Each number is 128 + 32 x the weight over its row's rms, rounded and kept within 0 to 255. Layers, rows and columns count from 0. Numbers have three digits each. The size before them is the row's rms in percent of the matrix's.

# layer 5 attention key, 384x384, rms 0.0935, rows 44-63, columns 192-383
097:150111128129100161094153100202114076188064168161094166123103118160089098123069096112134161111077136147116083119155137161114141178144144143116060110113130160132113139074117105070220153119195122205108121124115172145146100136136109113158133128126121107103064135149135127158103137129179144130144096103113185114124068105148089090147157148109124124114139140137100133122157153111164120161112126109128147142111152211103138107139185102138105105101128097164133160118054179131171081132151062111096137128121117062104158148130129158129182154161190183123144130138109164056145090105145139129
097:145102148129150089127166172138159204114162115129156108116102148129161114092151129098144139112172121115191141180129161032118089081170122147112168149117113122101141106133109220123134089126094116104212152163164131155110145118125184146140100157112135165204143063094105139131068133110051137102097143108174133103159135168125180187173188144112139176112134162204144176160084103121118095070152153093124160168144134167145092103173114141137189186144099144105113125101156120113069096061140198149119116131125112104137112147186157111119125140125085093144130100112128111138142116121100129096
086:116126160186114129143134120120165140107172126151081126137084163183141113144171134140144133127073138118165120156154112115133150133117188140175084190130096120133125121088118159142145118173137073130158104178146194125148104155088140196128092131145180136137125138110107116062093167130102084108119193201119111139098164127067113086121175154103152073131108140162116114141081100120135111165172097171114075160134105126105111133119082098128138149147089189083125141131129146182157124124109123177167207176142173133077095138123130110150117109179092114160149091139151140165159096117083166130
079:114087135171125140104068136059162123084092090144140182105174140135130126117153104148114149171108127118191145090111171118110087096109074092120141127135178072163018130161120103113134122098136098067132127130079087127126147082134084124118146128060133122165142083102137144179167147174171140177072052129108146103174162160139127091143148054156101154101084155091143085141107095071109115135104131150074112139160092107196126174120094145097158126170144163141171114174140109104085176140087122210116100077125130115097089160178107151104108146129104117143146137096089158158112116109111079127
086:101073136100129155127117105166134158093146158165075151101166099158113121130108138152135149197163096144128103176127128110113103156095082154122133098119141103150113153141147132135117060124159068202191158102125129182120143060109122178136103154060124113137235082098155092176127099159117162097130120122138146137157062200130171176096154077199146211147112094125117193104114179131157100107148135139139154094099115229173112113124163137111168202131088115129149081083177134148095070146146146131151162098139112091180085131193137168170129134174110117120167095146140085121132119112135135113
086:153152166139125137107130103099143114199025118135108130127111192090136106102100145127141066121166112077080100085092137146107191189089160148077104087132111206145112116105072169162196164124119131127120150141078137189114082137136135180159121123171108102126084100124130135174129157094000155149130163099124101207138092108102143124170113235117124096152181109098099120153116138112107090178122106154126077144128088143147167134070134162133140096117134161193132139169151167088146143130047097119144151137073113083132173096151117095103146135128122180173125137114123089038148111103152156132
085:150125135181075066138037171174094182113116123106115150143141149109148181135159112125159130104052126199114109136144113130099076135111098132104140080138079122186133113125154146155123121118137072167154125169121127144139058081132152053091131110116115122121191111142134159069071129115150121091090179133088162129167109164132158068084160110151124134089149176129133153111156118075161129147155158111117119093140150119129095133164106117116120176080094080098164088104088163159106113150118098171110104144137126139141099151122168142137134044080152085141177127129098142100133075123135188104
091:127161165174127148129152114152118150089201167098139080151124105140124146111123137168163166080081156127162134095137124151154057100072134115178170132138081097105143124109114108125137162170138116085127151174183106165188140138110096075073061101224166092150119148118079189122119201117138159119063136176142136102136133120069163130093134105092108130125115136145161108108068103093135134150071117080116188133104145102104114148092100137101078082130126178115096127145142121115157093117060106142110082191113114142058151112047103135133113071112120109184113111112100147166136133155133131082
081:116111052148097170100096093131118070112155109103052150151130100157079117148136104180165194124168153156108160096123160151111165131154087138066135091173138087145092138100103136147155135070091084096079134146114152141138122154194149115152195121158090080061101143142166149135141090144180160135189092130116092117118161074101094093139124134129139146123079085113129052117116119100129174146110163209073164077116141109096155143130165152101154104149161121141155073127120130138129127152098100125113122117124042131162156197114089127092077134150166145126134140118166148086137104185154123119
087:107100100130145189165130099161126113107124107151124099115121126135132135115129131138105208145075133090157149119204082162135044103153141097186086214105125130120139124098116056070086172139129120127165163133144160109132138149117140108117153127161125107166126137117143177068113162151255121128108120136113138117154124112120102142122124063143080111076036155125162191164118096142086164152128132144118160129112160163087117104161168085162090130121108143096136181134120086132111110125155121143085130163165147110060160205079117170098070102134111163134092105128110139092143135139080155161
077:151103156087122100070106153135097161181144175193099126152112090112130072125109103139099078117101130176115056135161121082091133130135118137138070063104150133143067173148115121093161105128186057196120110157100142140106114061125173109163114117127147109075097138136145125093096156137063099106107138112107156084065073149138146124106152088143146143170154148163079099069114163150188184068105167177131096175150108139137121171155215130132118136080104194147120082146114177148156106177144144140112127109162130086181060104152102093160098105088134176148177178141194102135170128118143144105
106:136081144118103079119136152135135133135151112171138103138103100159137147155129141086104110145160087128133154163140147126120144078142151133119154167139125053160142088095151156089087073109136110152234123122120144116095077112135152132166160133100176145166134113127128110137106112213172142077161123085119152099135129187177130149114182164141145114113135158119121151152128124117140175096142195102041094092144157145129146168113143153130141197113138102110143145121111080129101101091196130142088142130140109084165109115124130110112168111101125094087152094139161147161141187105092093112
087:094105126114127123106096106052112065142123140146085139077162137109103187122086142176138136103084158165100147130101125137054150110075138138091132130197136098174098103135122129096115088120189095149122129113079129137108111112181117091163132070112101130057170149121159166129202099212207140085149149118098110121073113112155091139134083138190141121152085083109175068110069137182134138148162150210169120073158164150101108084086114121119150124137099119151193066104108102129102114130093075134114126141156134184190110161108150086130080141154087200111134143105148116146067147110095138125
077:099068137124152158172128054119137089142131090101075175142115189208140125153110130169121178121113122071129163080109134153074107154137096140078117183141116128173104174132164133100134157103107141120109154183120133113137095128119131138142145127118105080169177111153181145135179100118249089166164121149147084128128092120137133139057129065157133122151096119093112070159128094117078198154152123178168145159108149113118158152107086136088163135097182112169142133157112112160085132133161104153130201092163189160142124166220110164145102119155071140092129095098074121089099123135107133108
079:140123152118128173151134136129149173120219157146125055074123096159097126083106121129127124166132139134167156143109149164144164069193132093190147133129160076137110093089100122072048084055151120131154112083139120102100178159160177064181158102159160147099128121118090130147134091135198099071064101143129103095094212144077137150106128075134099107157076085137155124148088141143140169100096130171106144113160164153095074127149154094139145120174119125111084156145147151143095070126136117147104147129183087152197085081083125091115060153159081141114100117112180129180095169105068103134
078:116186179132134187170191035123134124136130115167109169075132152138170137092167088182176112156101183064147100105138167124112185086136081141124160148187115124094114093110121112167116170130129175097144189117144064095087122122133193104139087091098118145170109056123129129122092109079089129141104176145155132154149163085120119220196131111108104186153172141131168124215150092120101118126110139122151163138129166179155114148151157109114124070132074144171123122142127142079100125153122109140124117129129133163124108139109166137164074177129132139111118142165065104075147102084125190165
083:128119133190122139119087085114112136095153158084099108093111192131146127119195111141116087140101111079112166113085125119096166123119099116106072089155144181102136142160137142203100094082071164084100069177128067079125099101167137083149114149122112075087093140133167181070125177113205164125121128138099104093170114128125116103125148136104141159102063187145174119129163098090153143151127155141077098113132125050083106128132152095220150138119180107133088120099088120087177216092144125111133150117172115176159123123151152063125155143153160123178117174121107163075131140211157098094
087:101168058084135134094084165156089133103112155189159091134186103122121132106168121111097155166077125125158142166191091115154109106145051111136090144165134112184178117159116099124102121067151084136120122132151145143079119113128132138115181127151128152086110156141131104122112160163138121089071119140124189133180138176113085076159110173204162125108102180106148138109104124165172172130100096161119066188161183143087141116155169088138107093152107090141125162151113133166087116135113117141081121162128130049120159189108135105117075125150145132145086125130142131179161104046121095130
093:156087095077100053126075176126052115084133187154183146142153169113073122137147177082086126110050152159164169139130113094094044148104117090160097176172115117186153161162134127135159114129147059107109100155182149155096134129141066156103145132108163115093162187147101135079166172202195143111066141186092174116139073118143144081085155057160123120085085184117136129024102127184195152115183126151133112169162174093115141100135175175155117174121111163089122099101127111195104136144149155161127134119123174200101134183138119134097135097134073142129187161060142174181061107155127110119
088:224123189110113151125107146123155176122209144118154058170109101111122121106080157135132121135169113142124157121147123141099162117120173132123126049094131119108110077122156151155107066090141097116203104158152143148139081127111149095131138120154209124130142089132168126052121081180107143136132080131101115136131077137153145120103156125127121101110134115121142173111123128073168152096132117144067162088108117160157128125113109135125204167113120111094108082094143164093120123143152128148141124105079158106143122061104119125130131134096087081123148165147133137174086186142115108104
# layer 5 attention query, 384x384, rms 0.107, rows 45-63, columns 192-383
097:136126164172135098144119223093169137065099147150122154141106088130164088150101154154115091111078132083107135104103173144156143065171127128184117181109141088144121132120119148141080130150156176133146106090089152088181199139160084136106081122136163125131176141102106154055128080129089123090149080113095115142143110134137116206161139132113203110143132124115106215080121118099155117177183147137125142130080102035159122138185116081131152077126174121162024091094156128082117093148103162160154153131164138166127154171138151101123099121055151065122138118159157101093098130144112136151
110:118096121188094173136175114125031157123110104091083135117119108160152115128094095114116139149047122109126114191097110098102183108156132047129127101140147143196181122085101050081115111085111102095101093087154159074122106099153111131189184115105128131151148120123140086086151125159115163119168105146148139155185093130072064152108122150153188086167138152152103083121118114124115127087123105136166148157167147074118143107161145152097149152100046040095114123123167209160124119154079127112124117109172130141111114184138181182101140161120155149127114128127086175106137108169104173111
114:105111156108144098105161166154144125085139145171201091160131118141120097130115071184129133131089121088153145080133137114074113120126081195091129079100122145080092080114127142121166071109134142099133111115130139075151168122146161075107116111141140131115183107111142145154049123104116089094139123164150106132178146075107145127120190077110143111119099155167165123153133104072083174116141164164105195122165151072189072142154113099117114144139156145127086126133088136075147131106093120152105126154165140126095146099119068153116104175126145117174172160206148082088094129130123144134
098:073044107104111159136106113140192177064138107146087108161123099145073132079146138149104101128145096109114157150163159155168117148113156164077102121131155173147144181162109129113162193108092085188169044105123122126148105154131169164155107105190104124150154152120127136212003127159101146138096080088157144130134150133139131160136157139129141147127141116153147114113125140101131152134100093171113122104152112134116110099092164161108133119138132117117126130146148114152155146156138163139070141026095121113173025142139189136116103087154153076133180135127105174143143122139137097071
109:136130142107117137121154119168162091112144082121169163139130146128156110096145098124146127140171116110102132174165090132133085086153125080151146105136128145102138068115134146136109125134091119117108127089106098119110170132103147117117103136072100089077138170090065113114134115116196133155191178157139128127111125096130117125132117116098185093114113094168118110134184114066172111130117149168069173098135132154153132171094085102212110157189102141114115093074115179174109194139129124136156174136159157162142119096105102173131137085103091137174107143125178153162050117108150118084
109:159139095173145149105161159124122091053132162150161131138125104164105130120112116154112099141151126128115108124030215162107170122175130093142096131139124131196183089076113082119112169104075131144072106115113114115175161151174114187154127148116153156126148132130132105100118185130118144078159101118082131152203116130173158158094112138172146103119075159168137172112119075183169180150140137068115110134151122022127120139159091082177127138124225095152084107125109168129141119156096099129125165163172130109171155217113130135115123175078163099117162118161143131101150131162160164188
106:199054086167133101133147158126140129099147097121115134183114134163092124149098170035111096135163115116164144057088117094133162093100093141119171139098124129203188159133123174119139193163084126162103111147112112143157120143159090080112138117076152154123159138156106121162141112122136160098132067109174101139141154130143107124137151168124149179143129173078130188137145134112146183122145156085105106133130072082141165094188135179085031099068086111143126127076185078097093090105092120082119168118110127103122094201170106116098104143082122144146137087155137167091071132137131094141
096:134119060154105087136149126144135197160150148169178105124167139120168130161150105136115150097088171113150098126101118088048114112093117181143161111135143202107056100091123195176110077153148136102113109150102098138112120116124096106073136142090118167189110092159143154116176205117160146166094137158163120111138128144069158098197149139117133124121163130117086107094143119117079145092112089169139198198121078151118029112168085145105158120124132128159144113161144105107163133155138140167077110136172117059084160080061100132111145146156142130143135168133138088123119104055120139101
094:110137056127125120088171130135113095096118123117129145068115131194074142127113138137142122198102197085079152095078200073084125169147109147120119105130176173080174144100158099159138067129172168095111066168136108163124185094172094094150130095177150130120123146155164122121137187064144097099065116096147067118156093124116121118104132103135124087098125121118117052158090118124159163102118132124167189179154111068135142153140117146072125151101156092158091179121126122141141119120108190080136137149183147170130144169133141133101098121170128129141115118158144158150152068181130085183
106:115129119148041154129120056159108162102154117171177079109160169092119115106070116154151115154160128166122074155095130132160140149131132079139081109157166111141107152123130118072149219118099117113157195114091113083094059152086154179175112117138133087136124140127107137218058111181102135134093085095128201153144045156130100088082105122143127125092152146089120158129120134152107120134095108100137121102144170120122130128117122105106100143143098107103152127175132144151207128154168134093109113101115130095161112187155153089125128133090115116139173088144166157176167220123129208071
106:111138153089091110117108129106189106125117173120126104102088098104152062155091117137192152127103105113141066094128123116130105135104090128101161138172112143126128092093168116152096099113128130167142140132069109098111164202181130119134145118138110088130122160171131128121122177095139153140127168141144137135135162151180119097140157027102110094103096132156087078156113097140188106152127151124077148096156142138058107141119108074193103182094148112090095137151162214159101130081164100124128118108153139154158132080132173173092106097147091141154138139153108255154154158115130120129
104:124092111173133190153101099125122176149204145083112153141147149134167135108203153163167193093164109119181091152084126133162118131147172100127140098129119195181076116133130149127137123151085127120186098125110080081153171171117156109099099099148110108137176044134161092161106181112196127132152107117197118130151154148066157069142085118132096168142126126121078113199142080179129121150137127141138123132164088154084129119166065169134103136129130155101198125130114082109148118086096116130077158098128111101205107089125115179156099074136163133133161194168122058060061117130110183122
108:107142109111139131131177094111127163105167138095123136076170162133191159089172110158147142116064142064158141139167167184094059145059153143075123079146148169090102130112103145143102049146165140124169090183120075157164138054108148092071092120086147095144204064131134128177153125133152148098120094147173079131090153127108197075116091185158171158115133116116170064150142090124100135176146110146125177132194072140102091098157091095101135120171131096155118136072090106144143125081131113175163094105104112107093059096127128092097091148206143203113105193091092100120095125120120103103
096:136127145154077142135084172119090166201094073167106124104119143100162113190090186096118167116116141123129140132104158099151110129125118131150149159167148109131136198153153132104155107095142146100208143168146164093136094153107100067158158079166112099163096113116120130110180121081152086160128125123128166126141050087068062131150132150115137155135145144035103124131084126104110105065130117119169124175150163099178110149178129119061141090125068139100193185160195072144129068136153151109088122143104097152146191120144166169116152115142067139117134139173109091128157123157084143151
114:124172192131126101191161164156113180090075126137166166100125105151081129139078151155107171154064112152074142133086169133122123067158109149193124155139154108148112182134081106087154054092047172102130122119118131157170090148163057095108122094146207166180141113161079122057126127113107115126137126185101171117157134083121084134090127133147156087119086148090123169113119107129127175147114074144177037124180076114121108152141127115133099104140140127124087139155100069082141128105164165125131138129089147114125181134183135103085079125086130079154119124157133048031130140209179128135
094:161139154116156095134201155170137091107146143181153122096142074149123124167114104128105159105082142180100108151078099128107163108133108101137121129080179112176132036114148180113132086094114141093054174098117110117152081161120144183138197126051165163107128081146113138077156154147123143064149136179072127124136133125064135123117151114143161098160147139123154181136112128138146152145126089118183156220133180092156131180190063145141139187170136133205122079155143147088110121116140138151122129162176103085080200100114112145099143182108139129140143127173108111063130108127155153142
102:112137093134099155111152134164082104138108110176208122130118143155088076130094130103108135189118144122116099119109158088111167126165137146147112139093136138105133095090178108108170134049126113168112123073174141078060166128145089121136109142120123092152078143028144119072141140135125108153082134107110163155137094095120119145101165041151113103115094084148085178107139144128157126080073172122112081157125191124140104168127181119130195182167149153134130116223165167173123107140114160107103127113193127133144173132073128169128144138144154123169160143168158161182146147108167132188
096:109123089145114147080146123114114111128156092118173054094146145114145121088150098128139097124176128145120096145107111135110130158114166070116094085099071102185139088094104089135103145092152132171096122101161159073112132146124157182146099156175089151159123110118159086159041183068130109087052123048165121130157016139099155119120090109127081097125136122152129150166094126118148167117089126098127117166128181091131136113140112110106107112076131128138111162160167166162126107163074188113105074099198095104153124147068198160126074142064148129086172142123159174141142141098088138168
104:149133119118062059070099151114134123060147092120128093147149103129132158194112085076094140081174113193146118150126092102138117137117125118098134123111101114188183142163140162162145141160102131121107149119120146179102117179096162141139161102101108149166100167123124155184143146113137096121149073081151118128150102165124121145130136155110158103085173123107156088137117135118146098106115133095122174127148132092124144142096069113109065158079137120101157185094150077138083071144107158099108087131107151100084134155102169072177163170108111198139173079145076183133121077103069108109
# layer 5 attention value, 384x384, rms 0.126, rows 0-16, columns 192-383
100:147142104141135166101160113116147072116127152116161110145149171133134104120098055111095132153115143176151156101151152108113110117217191091158122099086146141089149148085132139170078117107191122154103087129166099179098107140151117105079135063108146091106208152065143089137108060154139115118125073101107142116162057166094192146125133116198107104068122123167113156150130154117129078166091133049159168076126112200156134131104091147119111148085102089105187125112107169107066084149128148146123108105159087102136093098095081114124143161122157139082145070158070168107092138151132137120
098:098079134122132169141093130179149144104138143123147122097117082114104108113092133089123122157148152101156183114146090106143114172125141147204129153120121162176088137144145136094073092156132089145068063087139093148088134142192168100129082077180125126140178164070193157103150138151149126161174106135118101190072083103055174130154154188149137075100073115132173177102112131119164140099089155098112078166108104192138171171180163088112141167095095116154145135100127094101145183131163112162082176145167091181181077097122097113096150129107160133095166146086178096122169117120133117097
098:110138158100095094126166224149109172050074121129121116129078153068142088125099075106155161103132127170149054127092116078145059176068069117070134109121166115119116111193115168104114180139114194078093137122153105101137160134118126103098150124161089106141151103127124046087180196130111098159126132143151144145142125054127165100123181110125141115117135143110162152225142121108110147138120120104114121107119124146117081103183146126142119173145103126109118128140157090165112103115170109093141174189109137065134114134093100129180128075164075137070098120109164113096114154116143183140
099:094159118117147118130173114182143049082095160152162209118143132068158145140050184107112099083170174147174132173105109141177148138174150092160120162169151148190156092145130149134048110119123118133100189121124137119157150151188066139110124081161148113096095167095120138130144120105127143171108121175105115137151134104110124162149055150136109071096105156167151114113053155173151088105119115130130108184085131124141123130109107179180128135111134111092072144092112069108097125098158117093076190141127135149145166126104173132138171198113227109081098058121173108110126114090105101143
096:130143080097116139129171150198113117126124106126124120145144133128171148144172116125181194117110144137131054081088136080124109094065115180114131134157140165129114119137126089097088157153156147169125106069150133142101176142143097075128095091118097122072210158135099045124092123129068138118165125168062144150125129177103120061107155089153110131101140144078097144194208072120129082103172188131148139098115184088140152118155107124168166149099076124138175105114140139174143073147094193131117097089152134083129050067098180106189135148210071200135105171145031161180160134185104131140
090:133120125120127092167114147095079129109106199102116100113128055146093097123139131112069059144181180124200184148183193085150092126152139079071202123116110075151105156135169094120136127139106113133117163146140111067087065167128112148142149118149173119160125151101155134110134145182127108184179082134117119095088120115129119144124172077148114117167131130145152087160130096121126148138157119151060090160138119124190139192139149105132102150178157079186175135164141139079143119151130113150167171138150149130146139117162101114069159189109120091128127107123122109091115145136123111102
105:172123114151131125128119161099170106146085143152117099157138178102091124127068143140140123102158206108117058138074057158185113169127082114169119158080086129199067126170139090154088133079149173114109190064130107077186185077130143116183160148092132135156104143147076127124130129102099147143088139138143156097126182099145109156099111131084148127133122130166105070160136133119151123105140114059162147160097110076164103101150134142119142130112152158087084182163164069078116085134067130049102127129078158099095150192167165134123128115109125091106113120130132184124125115138106085139
099:121112164150149142180177069142130091135145146131114140101088183073081059089083100134194126108166139164149131129130099069160105128081157122160050137099106175126103166124163144107114187097160132156118111104131108144126045118128157110173141132129129089081134142084128045130079040066129094094103109156077085069155139132083126076105152074152101098118169160095131177152098180126171111176171120107191114114071109151121091097172128129121121141159089145086142126115144178156104155073147165149133122124089127151156107125052116101185056157101134122129134108050113207120101133073099091127
101:094070110148113143158160096216145185125101145084139103155131153142125192114120085139147169170142162171166115112119123096145150128136181102071140104148119093097092154218118162129126110113175117094187171129105091194094117157138173080090096115126117079143107080103192111145082147134131112121140095097122116143113095107096148047131121132133156145126146167166100144125078162116138098150173121111130130096083179211111107057089175107130159117150133093072177112169119176137150096110104121148177112137075116091102082135097142109189110163159120116114164154125104142116162115087110124184
114:073072117126096113094091076092144147090089098080097156109070124170162098125156130107077107093105079120139122125131183111133135088105098089109210158123152103100129127138112177191099183146126135119137146170162150168146158162154079149118120139084161090115145136132154132105094069169192104129156075102184159084144176129200127189186157146084108128118149120127120095105183155101095084167093104130102159141147144148138151166112075079179163074181169191167117148176126152083134125152111096114180141134115092103128152103107164112091116106109138150128148095193096111170066080093143145130
098:126154123098104142127116050105134174175112097143100135099072155150077056073179055118067117156077137107100117148145179128169161114139125100176159176144178133188136101097075113123150156178105189128118144161118160110105062144137134145155162121152134130145137156128115125082095123116071113110157118129106160129126166189137143147136160153146104152102115142122158065110144106082100163189098080119128090096164075069135088128149156125116054132114143184165117152170135074120119146178130130145151102165156096162131147133174117138082073125139128095153177104174117122129149107170120069067
105:128157129188150144099127132135143142165166155164131109119134138126110112091099125034116120089157075178090138091108108102169112084126089100077123109155102218138111102110131111137076091117087158149169133110169096063083114098093138106152078136113114137127126107093051128109106168140100180073094129149069108073099137147134097150180145149104168182123112137108178134125078127147114156114106143149142090182154149109112157171148129074120071095136130102103137177159191103151104138144164098137118086053139093116136082141138138152126105115196133126070099159137096129188194126129122116126
095:168153095119135082169111125126134104167099127135129097115153079103100116107095058108176175084158179120077143154075118134134021160099123132161137119087145161172122129147138121120182102139151103106110089134112097128065119138138124067110129103143101128165145194079128104133109122103087132144160111143167138172098095171111073089065121147162115105149131083090123166173142114182123139120052133104110118159121223107117130124163146159110173086113147152168103134171154115166138141134114119137098072126181074143136145094144124119120198111173141107081093098131151101153161164169100149087
104:108106152055127151121157097090092087090137080106118139136147097140077093140151198138095097136126132108106200121160143115144116168117155177166198137131121156102117126062139159109150144125136070147124128128144143161152132193175092170131156183160157147067138191197097099156131097132153142119109089154090126097141114079171147161151098125182155111216149152061122123110163137168073110121112192168075119157070099087084125137103115111125193103141134157168117057109124114109158079157172156155165134071136147177130121088112135123132088105100183130112124153168136122102139152106134091114
097:063169149109129161076105098105119088157093093169121152106143097110119083152180140094116151133122112115126144184108183096047135058156135120146125238186104152167124125120135125144164108109078185128169128075154094154149120095101153123197111155169114127152117146159066131051086182098103132119114166162117165143079141114160117131089106139121119127174116143108180094084157091140107176105099180119169112088156055094149057118120199110116131148127144146169152092154145097201147065144117088143112106109143138162142134143095110099131112087158105173176167134093137184132122092151169067158
105:134163131140130140156175140161137057036133105133126129180127115135149138155199162155063109133055090092173143072141119127137130159127097168111166152151142144098176123119131044160144128130121136118122123149130184114149096097094154140088137112130148139117113138153135114151133123166162082136154160125108190140112098156120189111151084141171136127120132135107106150097117130148116130125082162112144148143172091155120096115142147079121132142138151123166135120161130142159148042141071149159148169153185189194091125105094124170122109127146187095119177166158082140190137148110220221149
097:084104158156128132107136118129106074084115128128147122137149110089109157156174168196183081105144120147102095133078193079079150112107113151131121128138188121139150139125187090105133165082152139085095176150179120163132149154121142107119147104095185100093162153078139143104224073187123130096142096114140177116172142131139132119110140082096104071117135114182151082158143149155136113137123052138131171109137124146147097040085079162165153165194145158178064098145145072125180124168151154070182190157065172101161162115137186163170094131113131118147061187098101184087094089160108169209
# layer 5 attention output (transposed), 384x384, rms 0.116, rows 0-16, columns 192-383
093:162114157126142130067136186099138100113164122066148146154175092132137144163119176127146134141086126118129142114156106118141115091144114085144148144121108146123160092154106172136068115087163148129158119113153085103099156110170100134160066134197173099120127108168087100079169149113066167190140173133169133125137119112106239113139159043142093181144096126137105145089174102123118149097152122067121087134155161128167215144143111109107129128158103118117140148137108204107142157135161150082152106108141135076102118128121135064170161166104113155162112131125146177112162134200167137082
098:096183116140123147135153150091181096104094132082093185150114173128086139087135134139220085189147144163123162113042068094171119082141178136105125121110099132125118157132111153098156105127120117120198136120122094131143093169099073119098092143112068104121149137178069175125146084130100170128190144125104140134099179126137169189118173082122062116088127176077153147179145078102082188088127081141136110152151112125172127052127055158113091075147139107135076117189140099120133154145104173115085134146070148172137146092171115104186122182124098169161058139083088116128101108135118118130
090:089160100152112145127082127088179099122156195128141139117095123111152203146100105064107128086108117159145155086079107102107122128126103146105101083151166107074095096137082095123171086138189143117165130173132127118112067121153155149132107131119075122117155152087172177159141164137128131164199108114125139156143127074126159060186074114134129096136162131110139118067160133165155097095080108188137160128081122146168178181055072121134087167181110132128121124100063092116120100083152124128172145104172130154136148120165104064144118150092140151072132144126098168090064124119116173134
092:145182136139129144080155151161140120132128084121128144142161113160114124068132081240145070111109106088132122086084071139101101063117084149081105137096140050179143163075210109086142134141178125145134062167110117122182135117175151084142113181082178134114166105145148149139179126132171096149093109140108129128181156197158137162134138114093144120048139108085173105153124145075046133134107189125076114113075103118137124181182083151134105173124144141159131131188066139126129118101084154091123129063106157142182174134099141146139178212123046082105146129139147146125125131161098103128
093:167137113141119161219126115095136088145125137177094106124167147083097160143180111066192172119189186175135144116131121136134157041077160153133102076096129064113121086086088102137135106048111138145102132093042139158125135117090087111119145158097092129152109102112140116106157132141174153099139126130122107065079084156154142106114107157131159135154087141156107148107144111151167156083135114092140161132128168157110140095152163134027154146127104110151130123115113123123080096116133108136129085119123149096126167096022094148107101119111149128164076166175160132145112114160170143167
087:150193163065132061108145101160126089127181130128157137159146197158118130108105128175156146130179143143112164195163155137159141150136075144138199132144117147142131182086115100123199115127072156160146125105074045145104105162119141084166074107114169088082157164142114090157111157162135182095169141059140123108122088108194152104112096133082154098159177112124164144168130155096069107099119141118177062121102151118111134127114111209181095140137091096142079182162067138098118195098095155150113127145084126128126118154084115086114122146158149161116106153089138146139141151064190092070
098:094137121130103118086117102127183119075147115144173110132145058112213153141120170155138159103087148135128092126135135110180167093132154196067121122086156124144164102184197106130105186168092137085069103144131177152144168203051171139122065161096111150208155145150137073148083157126162138133097104118166119123096164119054113170133128189149128089112183157142152055074183130136189043080092096108095112138089155042128147120148092129129115223193142186088096146138127134158138152115106171120121090112138132135124127171129200139151125164142154118107127110118112158148140155140045145150
090:128085177083112117130099167125149089168127140112128124121138139155139095135124171127064128159090146134103176094172137128138162134140135116177134150134096193164117124049141166132091083160132142129102145141122070164149150150145150127161095155140075155188130124070106142068144104103196140152158153178103150174190116076114127154133161148116201149173061135092122103109155183134128127094154151128098134104135122146128158162179136144172147113138168152083161131012103190104148134135142166111136175120165142080085220111158097135106123123073128133145129133175148105112095100135130072149
102:149094135144133155156147110118156163146169156051150101056164145105117087114180113111098161164157152134088132155100088141193111108144163116105084146156073143136121158115180082146060113163133185121099094090133156128070148152151184134150156122181182132102105107168116145130118160085111168093159177132154157109135140100113110155099166139079124131108166206185128163072087152154113121120175130118198085093111124139144072176102138146124097113156103150206171156070120118080180104103178115112120166096093109150135159104089132120154087167083128098162094170127159126097156097154093141144
104:116114142142122147137167135140124181159136115050164186134130118148120113164130092147066105169088105158133168162143134139128126185138176138124135098103114161108158116168098136079142147144160062144177145165138069136049132144110148185078106061117181140130180217102118087146180106096146205094116129080146120196145168179148152098095138202143115118129111128195175121094178135117113153059175127153154235141194151123091151142127119101100121127110107154093123111152121169117103191137125143180140120076121072156151147105149125165128155116162192142164127132135153133098176116120130148072
103:097139182124156198115128114129163132127126067089068138122147136136147137129118126149091101144106106199110078204097096137172133164100128066092112125128173176157081148157139119113151196148178133126145111100119094140147091109140111198126153108147074123106174165130078089129100121120148132109103145142145150134088112124136148152092201208137141135203129080137094102110103173151128081125116113115120075139123131175049120071114138087074138100130190110148123128077132174137084192130118139178127158119113127131135074109148150187087116158136076163080097112120081114149157084158175117083
100:146125093096159073149122090074180155098163108131113113151082101134128110128163108139069096126126119130096164157164094167098142098132137063195143103117126097151141141133111127158115101173148088082133208199131112197115132095151202173163163115136170132109141130103122077144141120150118183129142085118108100142106130167143120104162130199175098122153151130155117115082122086139203021121146105105153072200136137096143170135138163103135093130077119128093095158152178159076169124128132149141146090161124124115093106123103189100131048119106157158175140128121125072151112184068129142109
101:078140159154098079119145095172178089134167121155155143141130128097143141109085134118156130138117118142132115126122164104127195160138145135138144123164110121112120109140129120149195095151153114139093115097148197115136082176158155160129075190094200181143102117167103081109108188083090137145132106152113113068133139158072146107167149117127141105127129114135154136103102149121120163170151090156184101193171172155144139087198115142112164117126137090153043098164161170063101095169100174162066163125162208096135158115076116045107169094115094166106101207132122128141168164084050136122
098:106139123144096134125205156087113053143122135122138109159134152098057105104117136102101103152111129200121177136123165075101122090150126054156198085080146140135103054070124104110060187130175114172130107094147209087122065154113120144140112101125175119067122084048160103107136102185158121126104127093139154188156145148133103112105096131146130129102081108148153164195122193093139178102162164078137127132095119141147081129149133167082138132143106138085148129167164164120152155171140118111114110100115126149172120125101130173117098100165175098148141125124145119149057120123122120174
106:092103140142148094127125135098106132067156137077081123149096105137152189120189127116165103088183159187120124136109183156153121127107097153114184138055109094120128077166122173164136143145131143138148173103128122109084111067100169116092102128147162150165132125124150150117104076115150204118125069111160168142160149140162108161213186198131161106174094095132131075143063101115104035190143127086109106092118124165119068138127116135076159093111128153095101138151179168168111140096099163133116085114153095092151136155142152154102085122064125145108118065155097110166080130075140137107
100:118140128102135121085160149182111135148154126119169088129185119121178163109101131126104075124097165113170130126137102118120169081155105118083109093110126116173104111099134118174166127036112139129104094110137214107105169084127108179155133106095117178086116111087140126118155146117086115123092169098172118192093125151124126196090162129123143146130115059070151135152079139131134136079192144134129120097139072138168135195122146128085099117138136126094077064170125156112099146127100080218075117159167129180080095135109148149108088171170130162088085135092069092145145176148178132143
104:109129129098168110138162102157124108186123187126111119084100104120164155138125181167134115156130118109167169134157088150158076133206114116171154130179115153112157096111116141105166132131073134106103096082075159102141141149145123167085122107130180124096077143145094102129184155158127157126161179170128117134128092149145151149057189124076190137128130133120098096170094133151139108105143096163104203053121160116111173136127105139113143170118173135102159122103152078113091139145136158065119109065141047130118118143079125164162128065131139099137159098178151092160190136147125166110